Each number is 200 + 40 x the weight over its row's rms, rounded and kept within 0 to 999. Layers, rows and columns count from 0. The size before them is the row's rms in percent of the matrix's.

# layer 6 MLP down (transposed), 640x160, rms 0.281, rows 148-188, columns 40-79
102,181,202,186,185,187,209,188,228,181,136,183,153,170,180,172,189,188,141,139,224,161,186,248,212,177,210,195,176,145,279,146,226,278,168,196,139,201,235,258,209
079,152,220,152,179,223,236,133,221,195,250,184,263,181,112,168,190,212,255,230,168,252,183,135,218,219,204,246,224,255,167,160,274,153,240,248,205,215,243,199,232
119,161,210,219,261,204,167,177,182,184,226,165,157,219,180,161,271,156,275,136,244,183,247,247,231,215,190,124,191,148,236,220,166,176,210,213,171,263,197,202,259
091,213,168,177,292,242,232,255,255,210,111,241,196,230,197,239,221,126,151,286,168,158,235,205,188,194,206,234,212,193,228,145,186,123,204,270,212,230,226,194,197
122,179,164,223,165,155,185,184,190,251,213,189,209,224,172,190,187,229,75,209,207,218,173,258,200,238,226,183,244,177,193,192,202,185,116,275,177,175,192,156,257
105,214,220,219,141,223,232,249,212,107,240,276,84,241,245,160,176,161,250,197,165,273,217,209,231,232,173,235,238,170,139,198,211,211,149,162,228,125,157,266,153
113,212,191,181,136,184,298,210,225,255,152,175,167,211,206,197,231,220,225,190,91,141,179,209,217,211,288,143,176,193,236,214,214,132,174,218,203,164,147,276,227
093,188,235,192,195,210,202,148,229,194,235,210,124,165,170,175,193,144,172,198,164,220,117,212,184,174,201,179,238,203,212,203,255,144,142,210,113,165,231,178,285
088,182,230,168,188,216,167,166,202,273,144,236,222,189,159,210,161,220,231,244,237,152,112,218,167,149,172,157,199,232,218,207,262,213,212,199,162,233,252,175,216
124,129,246,97,226,224,187,206,211,217,204,143,217,209,188,214,182,215,128,235,197,149,181,167,177,196,151,210,201,189,160,229,186,197,202,142,152,169,191,112,222
109,177,213,203,182,168,197,223,232,191,149,243,243,214,169,223,181,266,256,184,245,252,182,245,258,217,198,267,140,189,273,181,172,169,194,174,180,133,320,239,161
103,176,255,238,150,164,187,204,169,226,175,129,160,234,165,212,174,233,283,206,182,185,238,213,57,179,172,227,232,198,206,116,184,185,231,242,197,161,141,185,184
106,253,144,214,256,223,176,161,199,129,168,157,254,217,161,204,232,182,202,164,228,130,157,162,227,166,205,199,237,169,216,234,164,159,124,212,315,184,266,166,185
096,199,196,231,135,262,208,158,217,268,115,234,259,208,188,227,157,218,240,138,111,196,173,181,125,232,131,176,186,231,174,177,173,170,275,199,170,250,205,178,188
110,232,160,226,168,178,189,213,220,226,220,136,270,208,101,141,205,154,170,192,140,175,160,100,241,186,250,232,138,231,184,231,202,208,217,189,215,152,142,188,191
102,225,221,152,161,203,227,165,196,186,199,196,183,267,204,219,172,177,196,196,148,139,127,140,184,232,196,196,217,149,186,185,168,252,189,178,204,272,161,228,237
096,167,164,236,184,207,149,212,163,211,144,201,245,187,225,187,182,184,216,181,227,182,185,200,181,172,255,216,253,171,177,276,245,139,130,195,158,159,209,172,238
105,161,181,308,196,218,186,230,205,246,169,177,201,205,322,214,268,233,185,140,185,177,123,210,205,163,215,259,105,267,223,291,243,236,149,161,201,199,219,204,134
099,216,230,189,234,154,168,212,135,133,234,163,191,194,263,205,207,218,160,213,170,235,168,225,210,226,195,191,187,242,177,146,253,233,172,182,240,284,232,186,264
099,182,160,174,197,260,171,215,192,150,171,130,201,185,211,135,130,231,218,145,222,221,187,240,199,246,171,182,210,229,127,194,220,238,217,187,213,82,131,154,168
115,154,227,212,205,211,240,183,222,236,259,172,218,149,202,221,213,187,187,201,218,168,207,129,148,258,250,261,220,116,195,136,220,184,223,245,179,256,146,204,201
089,227,259,161,187,153,220,123,129,231,218,226,147,212,229,213,143,227,105,242,210,232,213,209,164,149,194,204,133,195,216,174,231,149,259,244,156,188,198,222,201
108,241,276,196,165,159,197,180,210,243,252,231,226,166,249,172,210,182,139,193,273,227,192,220,203,191,228,198,152,169,181,182,142,207,175,134,138,222,212,208,255
098,126,234,197,189,312,195,194,196,240,240,173,160,202,210,202,136,249,208,189,199,171,107,180,164,189,193,262,159,220,236,130,281,242,172,143,148,235,227,194,209
107,137,214,223,216,185,200,196,191,167,177,192,217,113,195,242,260,203,211,172,226,215,195,179,202,252,170,179,168,150,166,224,198,284,162,183,200,182,228,99,150
098,183,153,213,115,232,233,178,234,187,158,195,117,209,172,200,164,171,208,155,286,251,257,177,178,211,204,195,184,254,213,167,209,196,247,127,136,249,175,161,230
100,259,237,181,172,213,199,200,247,216,235,236,226,167,240,238,241,250,253,133,191,132,195,156,311,201,161,167,207,230,220,199,214,161,255,246,106,246,193,207,228
110,177,205,207,158,238,202,222,160,228,189,154,247,185,199,185,164,171,226,214,244,323,187,197,194,213,205,197,208,237,192,185,157,173,270,233,194,221,301,176,268
091,193,207,185,276,194,167,161,145,136,215,173,218,245,164,323,228,234,188,274,195,203,206,260,190,195,236,181,160,210,221,188,190,225,232,201,203,226,237,238,206
090,169,159,124,196,214,247,208,187,163,216,193,123,216,186,212,255,192,134,208,221,182,201,196,213,228,209,201,358,136,206,206,224,287,178,169,153,230,207,208,210
102,146,203,171,203,147,197,217,234,207,182,210,133,167,201,251,236,197,129,236,213,173,155,225,192,178,181,177,244,167,171,183,232,139,182,269,135,201,224,272,270
103,192,249,167,162,220,220,179,235,126,247,252,203,253,169,165,128,153,198,194,168,251,237,130,251,105,219,150,221,100,240,232,147,246,218,248,129,216,203,143,180
098,146,180,192,222,208,197,206,182,193,204,169,253,152,214,181,243,226,174,185,152,230,281,167,211,77,171,254,249,163,173,258,169,187,229,170,187,157,237,261,167
105,201,198,141,199,207,191,181,209,184,212,256,138,290,182,214,213,157,239,239,210,197,108,167,202,184,135,202,167,257,169,198,236,172,227,173,214,201,173,218,219
093,206,106,138,166,262,198,154,175,215,194,157,303,191,174,246,176,143,273,202,199,264,146,169,165,193,242,149,185,176,192,199,185,151,171,285,215,156,299,234,178
097,155,222,224,155,239,156,207,183,238,189,294,121,161,263,233,192,165,277,199,154,194,205,172,147,108,158,174,133,236,220,193,187,164,139,142,178,128,183,208,218
102,204,103,194,269,212,271,127,250,184,261,194,220,179,180,208,282,223,207,152,182,293,217,226,287,243,203,283,199,214,176,224,177,172,203,282,130,214,197,240,137
094,178,240,296,250,136,178,164,251,195,218,158,156,222,286,117,225,205,152,205,241,165,242,221,192,165,240,169,174,255,218,197,187,254,184,155,173,155,175,183,250
102,198,229,181,219,221,156,187,235,207,141,216,182,223,159,240,155,260,196,154,182,116,203,121,135,248,183,150,284,187,82,162,147,250,227,169,150,217,195,251,227
094,152,275,197,165,232,162,147,270,244,216,204,156,199,146,150,122,186,243,210,238,201,236,217,122,181,125,208,182,155,245,224,227,157,151,191,175,151,164,212,117
104,169,256,165,157,166,186,229,197,216,133,197,173,126,185,167,188,186,231,218,252,229,215,204,113,143,111,129,220,190,163,163,187,199,229,162,262,191,203,139,221
# layer 6 MLP up, 640x160, rms 0.275, rows 149-188, columns 40-79
086,197,205,200,195,196,159,251,258,176,180,236,145,203,234,183,261,232,193,197,214,218,232,238,152,241,157,185,204,232,204,200,179,275,192,156,171,198,176,150,176
125,226,219,200,200,225,193,208,228,195,196,140,163,228,181,242,261,211,226,214,193,194,183,227,193,171,238,164,153,189,189,216,134,179,283,202,211,211,104,197,186
096,187,187,179,246,258,203,265,187,215,145,70,152,159,180,242,219,181,234,161,204,153,217,213,189,190,238,210,117,289,147,180,174,117,208,206,237,118,192,236,241
128,216,167,178,249,100,200,205,178,233,216,183,197,208,201,220,223,241,137,215,219,160,190,175,154,216,212,194,269,242,230,213,181,213,181,211,105,253,205,210,263
090,180,249,111,179,225,222,280,205,196,225,161,219,248,207,221,202,219,211,226,219,206,237,221,258,198,241,164,195,193,258,184,238,223,224,194,209,151,186,196,171
098,132,173,132,204,185,245,211,203,117,218,189,175,191,199,212,207,251,216,106,195,233,240,191,186,150,210,192,105,236,300,224,173,245,204,133,182,200,217,176,218
105,204,239,193,186,190,134,232,221,214,236,111,194,219,141,211,167,157,226,187,183,148,128,216,240,187,226,219,155,212,210,330,192,139,231,180,164,215,302,245,178
093,269,264,243,247,220,321,230,147,147,231,160,235,154,203,220,175,240,158,237,143,197,228,153,224,116,177,192,171,177,196,240,196,142,222,252,223,158,157,164,228
120,203,257,209,193,201,191,188,192,224,253,146,195,252,217,228,201,173,205,208,276,155,181,236,192,219,191,239,185,158,276,192,242,255,225,142,167,147,197,123,212
104,194,250,227,227,212,140,152,177,183,185,144,200,175,267,236,168,207,198,245,221,316,204,186,217,273,236,192,136,120,217,250,251,165,140,228,154,169,232,175,223
095,231,192,210,228,166,236,264,250,237,186,211,169,201,289,208,150,172,237,221,187,239,179,160,198,228,231,190,144,196,192,220,254,206,191,205,227,166,235,160,217
098,227,221,169,245,275,206,258,144,196,319,194,276,176,212,139,179,275,189,118,138,154,191,178,236,160,190,173,254,226,186,188,168,193,188,45,215,163,204,231,161
101,132,240,220,198,241,199,193,228,217,206,170,192,201,220,217,191,173,161,154,186,215,190,148,160,176,186,182,181,189,197,283,185,177,228,183,167,180,261,181,153
107,212,198,215,134,119,191,225,96,137,217,200,263,263,231,208,176,190,254,204,204,191,186,182,150,209,209,130,165,241,232,231,179,267,251,204,231,239,170,256,191
099,184,259,142,241,267,220,216,234,198,169,205,210,205,257,182,187,243,242,212,250,230,233,204,166,175,197,217,178,168,214,235,152,238,237,205,156,170,210,270,236
097,205,236,158,227,227,138,173,133,239,157,146,196,221,245,232,223,205,230,234,214,251,216,297,219,195,208,137,209,242,234,218,202,255,131,179,174,143,181,229,161
108,159,211,199,184,197,228,191,234,200,131,182,181,248,196,244,270,201,231,199,189,187,203,226,202,201,194,205,112,217,151,174,202,253,272,255,175,166,217,211,211
098,268,238,205,181,202,193,177,262,175,234,207,196,167,90,166,223,238,195,173,258,220,295,247,118,206,158,165,265,233,193,162,243,196,188,162,197,209,256,157,203
111,213,129,179,152,233,211,238,215,226,129,219,197,205,151,193,184,199,251,135,167,182,188,111,285,276,224,196,163,138,234,167,171,163,276,182,134,79,242,107,207
113,202,209,217,174,229,193,154,200,193,184,204,213,144,251,201,170,285,228,135,147,191,272,272,137,275,175,195,206,139,177,125,134,221,186,221,160,206,178,171,177
093,152,199,266,190,240,317,268,202,270,145,193,199,203,200,220,249,193,240,193,235,177,195,169,252,218,225,205,244,211,169,159,251,206,187,99,190,205,206,171,200
101,183,245,176,183,163,148,148,204,250,219,197,190,210,247,176,202,238,225,228,162,174,177,242,223,264,295,183,146,193,216,214,243,223,205,153,162,161,195,177,191
096,207,152,161,221,209,240,260,183,214,258,207,177,221,213,225,131,269,158,198,204,145,193,233,191,247,341,212,261,222,209,195,178,227,209,233,228,139,173,136,236
110,196,216,166,163,178,201,149,215,217,154,230,198,170,186,196,189,189,293,150,187,190,283,210,241,213,316,198,174,264,266,142,219,294,289,152,157,200,119,168,156
102,178,204,242,136,213,177,160,137,179,223,169,223,243,157,185,225,139,164,216,188,240,192,161,224,220,198,213,93,135,212,174,247,186,214,158,215,197,179,168,179
094,137,236,114,227,211,204,155,177,175,215,213,140,207,127,235,203,259,156,191,192,244,168,232,162,150,228,248,229,249,215,176,191,204,159,174,226,183,167,94,191
099,179,250,283,240,243,215,176,178,122,165,212,138,215,222,183,194,185,213,184,182,219,248,231,222,176,267,210,232,224,209,244,178,177,204,303,209,161,229,165,176
092,223,241,243,150,300,229,232,236,190,180,241,119,214,233,179,163,249,211,172,265,212,220,172,234,154,154,144,132,195,153,238,232,199,180,217,197,244,169,194,193
093,268,196,181,201,216,218,265,224,202,178,213,212,226,227,240,283,247,109,154,193,239,210,203,235,168,188,165,225,146,259,302,220,262,172,200,161,243,222,242,220
105,191,231,260,199,252,151,155,217,199,184,245,201,152,293,270,203,229,222,147,155,167,215,189,156,219,246,177,213,224,301,286,198,179,210,205,179,165,116,225,158
098,279,162,244,163,234,274,169,172,258,213,209,188,192,237,251,129,155,275,156,147,80,193,210,229,234,177,185,176,135,182,150,314,218,201,199,180,198,175,208,175
097,227,136,241,199,226,191,160,181,249,131,202,271,260,165,217,120,244,214,209,194,190,225,234,185,260,206,245,158,194,150,262,180,145,213,207,151,123,208,176,184
107,171,112,188,240,260,178,253,227,164,216,191,170,231,208,179,190,224,215,131,248,257,250,202,185,250,201,154,170,320,184,176,191,194,207,154,201,205,191,183,195
093,155,195,203,169,133,176,224,219,189,167,226,191,270,212,166,162,317,116,200,188,120,195,198,124,197,178,202,158,267,157,198,190,160,298,150,157,233,147,189,213
093,260,161,220,162,206,257,255,128,280,240,220,218,241,275,214,162,241,249,202,224,266,167,208,224,227,200,183,215,200,192,212,218,162,251,270,160,137,245,228,229
105,156,219,175,284,132,205,200,144,201,171,298,123,251,197,210,261,227,245,208,140,183,257,225,176,230,185,113,80,171,228,185,206,225,212,147,230,198,200,142,224
107,118,183,194,257,217,222,227,191,160,211,173,142,193,236,239,219,209,221,283,190,192,204,225,169,200,225,159,189,196,263,171,227,233,221,239,220,163,151,123,146
102,168,127,194,216,177,164,252,192,147,243,170,212,187,244,219,187,315,147,133,252,227,203,277,182,212,140,166,178,248,158,259,194,166,329,156,152,150,240,203,228
096,207,245,168,213,218,217,231,132,300,234,108,117,236,120,182,181,173,176,207,202,124,182,170,245,108,194,203,171,209,223,200,185,196,174,193,200,164,244,171,190
101,215,294,145,245,205,125,217,247,148,220,138,236,83,261,234,220,231,196,190,249,251,200,197,156,221,191,193,132,207,167,218,200,287,221,185,232,158,223,182,210